Each number is 128 + 32 x the weight over its row's rms, rounded and kept within 0 to 255. Layers, rows and columns count from 0. Numbers have three digits each. The size before them is the row's rms in percent of the matrix's.

# q: layer 8 attention query, 128x160, rms 0.118, rows 0-37, columns 0-79
# k: layer 8 attention key, 128x160, rms 0.125, rows 0-37, columns 0-79
q0 051:173088160099107099120111110112157166139128119186072118123078099108196126140146153128063165111103134143147202142093150093064134151100154095142109124115165145153133125172092051112104165133133097165109101120157132116150112109127115091159160116
k0 049:113205187114140121078122134191083134157118119150101127140151179121123159170120144067170114126130157131103105142114088116219107111085129169172131113104191153094159179149163176139186097158153122125057137173115137123109080147164104157133119170
q1 048:153130099164141149152140122132128132120160126140055176147122145190139108049147106091119127099136114079115099145111183084152110133164105149198132173203186140084139178132140079068110115115097085117090117105152115153103140145085162121142163106
k1 047:146098094113181076098116110122166160144064178156125183120155164137090168198125090145143116110081121207087102114155108145096115136097086089165146095071114168096075131138150109134127156164062087175161176112136158101196108159063140127176129156
q2 054:124131089101067098140175129187136112152111106101140161165122125170118097133122126068163127183167138116086152138164111112077087122077136111142142137107141170127155128077086120157098157159084147158155144087196127120101128074146112183095112107
k2 046:124092172117156157112055176099139113123111178144161131113096142116099049136125122150115178120119154189147073103168154119122165103115086149049046129150069172171152109114130162121071083178127107149152096139100133108126090140157112128126142119
q3 049:146130111153163165110130160162119211163133124108146105121068135061127110106088170122094147129102124090182141033111120221167156155118106121104128139103146094134134112159164114104155135109122034157132112123106091174165100120134104153113129219
k3 047:102117136108143130154095081093168171071070110074138152067112137184109147171182144174118154099157118092121086089122079135087141127132055080088152168067170173141154097108153119155135113115102133153139162179137169080120154132051161153144139110
q4 049:103153125141106051134197184084145112092110144142159122137134117116124154157115122121179119121114146144194049142193183093107129100177122139169072138153168128075098115110117111110058086141166158101146159131162111095092123150132188074170080141
k4 051:156096146151160129129125094144097144174172113144053124105113133164158146138154104159067135157129108132132102159142099122127180165136105184162127110126139136166102106084121118189145120155126194091124060090125067139121136144164083142131170152
q5 052:087159050153155142192129144167132083111095103073099131076082102119223112148183117150183084124160165101127149143164113101153115171127130110131096153153096077109128107102104170203105114182147187113091156074144081128143171105139162183158109143
k5 048:110141151131145108180153161100132154184103132150131150071121114162102139154157093172154163100086148180146097104114151143131134155167000163138182108129090136095163088158140119113126219125142145161097151162109118087140142106107084085089092116
q6 049:113088120094118148112110085097160104103111162176090165126135145097157180144142138130132118105113153065063079133189098150117104068214140111109142181148158079120088132099091164127144108082102125148076180103150157111046087067109140161099134123
k6 052:125128150103197129195109208140082178139073091144083098082182107140168167153137089172089106141111183157127174165128172193064147193076107151109112114111100147128139079101163121105095175070148097130174138112199134123094170116148184124155107139
q7 055:147105150132106080079107218095109094136127122167138166137139100096145137169198097141167136156090149139143110137077097182150124094153154105123148115156152048144115139090163117150122135117147124123129110051138066156090116130130132160140123170
k7 055:116134112108128112163154145196084162110106104130199091180105169143128127127079149055152150149150101131152072108095087090102113110135098154074074135105123163140146074087132143119100147217168147149148124134105134082147129151218133110095162157
q8 057:102148171137111108113089088107162157153115116140076143088182092140137154110104130112099161143127171125167129103126089113139107156122151105163177137065216157164115140101133063127114077072222077100103138112113131171153118102112084151137106124
k8 058:161131102084111148120130143145169178138165183151176133150053130149134176168121069165110157206141062133154151094098163149145107133171099151109094151126096108098100134120156179155145141146121103130160093131147139196173103126120160114111140183
q9 060:127113140140098129158102141181123146136183102133131150118135105103093121112135124143120116089122146153066129186147143093118151072111168124099090128129113137093128176104124103170096092072071147058138138186134164112221098112113128210157081104
k9 056:149153137093124151091150092175163112174165130102127125139133095131134122133116058134102121117077124150124166117075161137037128182159130139130165137119133147097194136140147086114094138135061140131132131079111136123119135114155097086161154152
q10 060:092153189146074147135056108170164158116194126136134114089135092139132125084124124093116125109154122130078176072140118141130068153135135075175119066082151164199172123146075122120162108133200116175070079183110117131137089140148131095114125059
k10 058:110106169135110107077126117121122138167121146166217110146135143173171153143107149186079084138150110117100158084132154135076144092125126158163121155143144088122091099121184160178100137104143137105119109127127113204106124071075142080101117149
q11 060:134068178131208141129149124137151146101115198183104145087129202126109176096119122148142204192108129107110135134127131073119172100185141109169120157162133110050122152061076085100095160146114162089150118103141162081109115101127148131145093163
k11 057:077177130150110079118154132142107148130157086117142160104149100100138152130162103169160124086121167118137152147107132129109171137163113154114140111086174149115154101126159119124087179157179122135150187082086092106114144117127085089154147125
q12 056:136130112118150169151147139116175084106148149126211122176116083120049122133162174127091120092135094160162126160188113161058142129162190120125132157175122105115075184079168122078160152163087136122086185129153140141111106126141142167122145158
k12 060:108150165117149149107124189106101087120152165155065159103082150094087115088127128121189153152116189096147146144127097123166105116155089110123113135078221104167027129106102101130152119133105147158150140148123094098097133081124143110107090131
q13 061:068147152136158132136059134136121116105102105173149099140120135154119121145104140131170033089123076146077145156088155145212121133121121165110209117221102151107129134137181132101147136107108099096133149111134135134107161142119083147087155101
k13 058:165142099102154093158158100107151113145157182099099123141134094118112077045092192122140135150182171106106102123143161086123131060091183106139126107116126107092118150121136155105124084159068144147140161093146163092144108190119159134177143105
q14 061:111129131095088134150035127146172180110112161158113138084142092136101145082110112150137171156100151142072144137106114081104096104130157099161121082122151096129177147106108120122182104080151122105096109109093167144123080197195068135125081112
k14 055:091174122134126113113133131103121163160180099031125145118149151092155107137182095180118163074092178080079116101107101086154102168143110141123155111117115136089140134145074108102092167137105109110138136111098105105190178068153135094132126101
q15 063:127126116133181107116211097160126067149089104204084146122076145138115128074125081113154135152156145099118115142106179129095131158161098167132145137171112118063132204129110117116159201109048122080087187097149210140115153146126205145107156146
k15 056:166076123085103138097155138072134130081084154114079143139122095117116154088146135089171130143084112096177105172142144157169157135174100124116164154079138181130136155089066128115132154112110220181172120125129094074113138139098137181150095154
q16 063:115153142133156143110174172138078089124106084149159116132113113107083149135129167149153106166156145117117148177141145150099164064119160149093135082204127141090120154122118159116099186123076147113127094117097192104128112133063160153151152172
k16 055:168132123155102104087134120087098062125151188105073142130163121158158123103178131086109094145096125178126075091129131135185140166144161095145090092103128140150116175090099166145151136103129173149133160141109112133124149157120157225115106122
q17 066:118152115137122160149149154086065074153118152119172125186147137144105126118105187129184106120141107110131125092134098127187143165112074120108142074127106140114119060153122119125146140204117161103154137132122084113143172082124102142150153119
k17 060:085100133095116146089128118068183145138121163146128127111149186082170143167103136099163150130112112116184119143103062114130111080104107137169077145148102122164117175080176196199106096115129128170118051093189132163121112125154158119166125128
q18 070:134100109133156127101179172132160166097109164059124139134143172146132130128160155175060121128145111111155057136115176163097150082185146125151105148140089131108089106103115135116124093177109142124126154119166116152164191201133140105098144137
k18 064:128110074195151198157104187135078163189123097124213156145117152122131147186091063191121161164155131141089125085115138156101164122169132150134119138178135121065086140114130103104114172133158115103184099158110140162118067151069116127130147178
q19 060:124134120129106173114075036156158086080128140141121109100167093170123140136214163131174089149080106077162192126159171144149141093127138128097104146219128131145102142109108107075157104140188075133075118166106144149077103133179133163066105120
k19 064:118116136133111103146154145138098173157145158117174179083178183119116112126114124116071184082133107149102147072152141101120128143086127110088111162035098165148167096191083112120098134168154159163168160176105099154116142082157111078123138098
q20 057:105104153134087142124090138101130137151114129113111140079173088149140149155153163165112150075080102112180172133176180125165131136110139153125127155126109124124101144163106140168114138156135119141125147163116125135119110121143082092113140118
k20 067:157201097127092161200150127143089214165160093165187167103117158150097140193161090196115167086155140099096136176075129100099149082122132150117134107143099158126142138184134163103074140168161135139132114199105187160107103167125132090139158150
q21 070:118158175141130122107026127122134109169120141171102112085149116094143146169078087131151151106141156169088178094127132109135114115122104070096188121101125128125135132097100112128126117082196142148166118150099064173091127079142127116155123114
k21 071:176144141082124054085138130137126116113148076131105121113138136088182095104163161123081144080095133133134091142122140087171100197127097144129086158099133170156159098163063196113084100171173103168097157186122127122122181153143158137119142139
q22 063:080086158169124130120133175110102105121158160085170110154162135133090105102169193093136095106134146110215123137148167173144097173120102127092169118176126122174096167109128145128094151170108069116140182166172109128143140139124162103146174114
k22 070:108071081179143180151138112129151147145115121098162084139123149163092146113089128151141111192145149132064124120141150179132115114123151093146128097183113069125108147101177109137122116071089122084153101147113157180133073133133131115152142141
q23 065:106186149130070089173060094102093142144154121116092168117123114112141101191115127129144117097057143133094182087142135126126088109145111120094142166122171161110147092139159122148132129097175132172148172184071129113117156156128146122122125132
k23 070:128166102164129144169158140157090176161102081143142191127119101130069121168208135165098160006169140124095128146142144110099127121126131177099156129096073131116158170197165160089116122130184151147087112163090116188118136176136104078170120102
q24 079:124173142153119157133101147117078092144090172125121131126111126139086171140092131135204110117144098118080126116075166146145127163108133083093168109102115123113086055130111122127125124099121167063104077129099057135143195139098141141119148148
k24 075:145120105110136099141176117081155118180098139134128105151137112095158099113107109127127101120125188146099106150100049119114148109137096212140115149180094161175177161086164201141127131143083172130121107106119160112110072163128139115123112142
q25 080:156126133107155151113086149137097176165166092109097077188134162136079090100073102120149150120077126118168102112116108156086095133123120069125146156139120133089122139135161080152134118132145139102165112076166121155114167122061089135109095110
k25 069:105184135082084071125139079125129107129107153151049099133120062144067134092130096128150112172184140133135141118208185111134134114143168206084153125090147119125122128140119067147144141083135109114091145181144149119172154093169109168126128149
q26 060:118090106107120140131235124170150158104173131109084166112156144104117104066115118134120141110146113133157079153144105113156112095164139174186137101139093124193124157153111127144182112096089121071138107111158160162133096113116131104116163133
k26 087:136162167060136079133136106111124085079105135117075100160132130089189115120089151095156124164110091128159109196141090146112117187122106127168108154141162174115132137066129167105149166147084138188130102098161120071123167104101162172081107106
q27 075:142095121196108146137190153096108086137113144102163108145159120156103176026136136143126105153116170084159120130179175183176166141140147171089140118146099084150114132135142134126083150148071120096106145149180108148140144188111153079151172128
k27 065:124089060120085132131141144124180123140150174112122133088056142134119163098073066138205086217106083121122134194125159135156088128122123095091110075171120107149077118126138125116166096099102110103175112137145147118178073088128129105122175153
q28 095:149115109103160128146095095166168149128130099124116189116098123105157117170092102151079166126172208157183144128144138092139129145173074188135147182098132150093147141146077131119178123057156095107173098129148137128115068125109106152139096095
k28 097:135147112115089119153157136203066169118137080136142108096154162120110114154187141126113163089100115146106162102129126115099111245140107112161123112098182162146155089198093127150083159135163097150147098147100154128092123119165164123121162159
q29 074:142137139162115081128139093135140144138113160119070123124123163070102156056141060156110055136113155140122088137103129185137113132083081154128124121120107084107084111145144132068164114187125134158139121108131108114106176185118107105146133140
k29 082:153099153071106178093121152119138117117106050170130107107125146154126063163139098070085170085139112135072176135166120098140189160193149085111181142111151153124183102129132161136095179102199125155136077141088151153098097159130145113132132084
q30 093:173104157125163117105163125167089137110185188200138120088155135137179129113138133097119198135190116136127162128133084102149124139121086138165141174140137141163131190147048152147146104094138074179085161098137122159158075107178168124146119136
k30 094:111126138185167138119098109100151089125127098106144118158132131208132152110132127118125113116151125074086131068120151182124102156111106112127205138105116114083098097181210116138120082134148103117172198144153119160062181139137104146130142135
q31 097:105127176116092133113193134118095116096125142116135183097110114102152168108121149129180150093094119161131107121198093137101124164111162149185140140130072116132136103126086161107110111086135125120090109111153157093125097132101097097069098170
k31 093:101147119145163128124181129125080147118077171153121072125155103169141087151101139101172145162170168093080152186155103175087180106107116129164093164162132105156157143094168077149094166123041132107139129053131149131103150163083126093103098125
q32 100:111158109132136129125154096163099131176155114098116092124108136098062081183117174160090182128067148108115119090133191096113128136153133091095181121125129120173147133127094132120113136183127134099106150153174171108081167125081138132101194117
k32 129:171164119101180125145071120079084041119115170202139121169156135103154081167113173123166154110175073088140119151128105117112118171091160101155104080148114121125087140178198098108111117120124101136141159146179138097082165097136116094178128102
q33 122:141098121139104109142135196115176146100122131101096179096090178087153181103114097175130129177100159099106165133140116121158184058096098210135157137157099077122132141121069129106137099133127113118076096073177119098135102160125105181107100144
k33 086:077156140162107118104100068156124123117129111143113147144132127152143139086187165169145175114154082134154139102149168105123065174125129078086134099130102114132112110195093082163122091122147166169103141133117089087150185000177166124115157112
q34 117:142129149132091099138123133133131084095110122141167158129120180158095118113106093152118129132139105116158122140104144189088119068171132149047167104212134141118113081118155085147156098100124197118078119119139160125074154123065145119092144111
k34 122:120113164127170103158175069125073119114129102129106150125144135152141108121124136106142137138074133177082100127107126131113125203137156133089138140127129203128178135104128168155149119128086140156186093124135116121155221097127135161125126114
q35 119:161132148185133166111145129141158102109134230118147072118156142123126181073153111104143069094126168147216127162147129172156132118101126138127068133077067068115079111088162113107043118175159105149110152139193104093119101164123148096111169101
k35 118:137090077048076101103160172123181136151072114165107116077101168136089178124110116112135128181131087162107165152113153163185119115165106108126140145095131184113131091160129043117137163118090106105107145116187114095107162116159177140117160135
q36 137:126098125093132117166166150127174127139137122087116130120124138119126114128214166188095103170102181127129047094104173127142108125153154199121179137130123147089193140183120106130106157130151114091135193191146123091098095122132092133128128179
k36 129:075088138085107055178201119128165097194115144063193129078126146155149168143147137146127138111122150140099156118056166122142095162102120146122133144090141159148146139107133091163095092176082131138097134129097152092129116157106136201142167113
q37 133:179108118145135183111110132181057108140120134153092162119134156095083101132149160136156132154171158120151165176138110104114127138095138094158123156116072142109130153189081182127187143064178098103122142117145112174145133133195093147068112145
k37 133:062085155113132180081125109089187129092130162125115202126124147135122087118141132169109134142121147135131056154137158136115057142112116154108103098150074182127100132133077182126147127125086161138112194135165092061077129096173168090145158121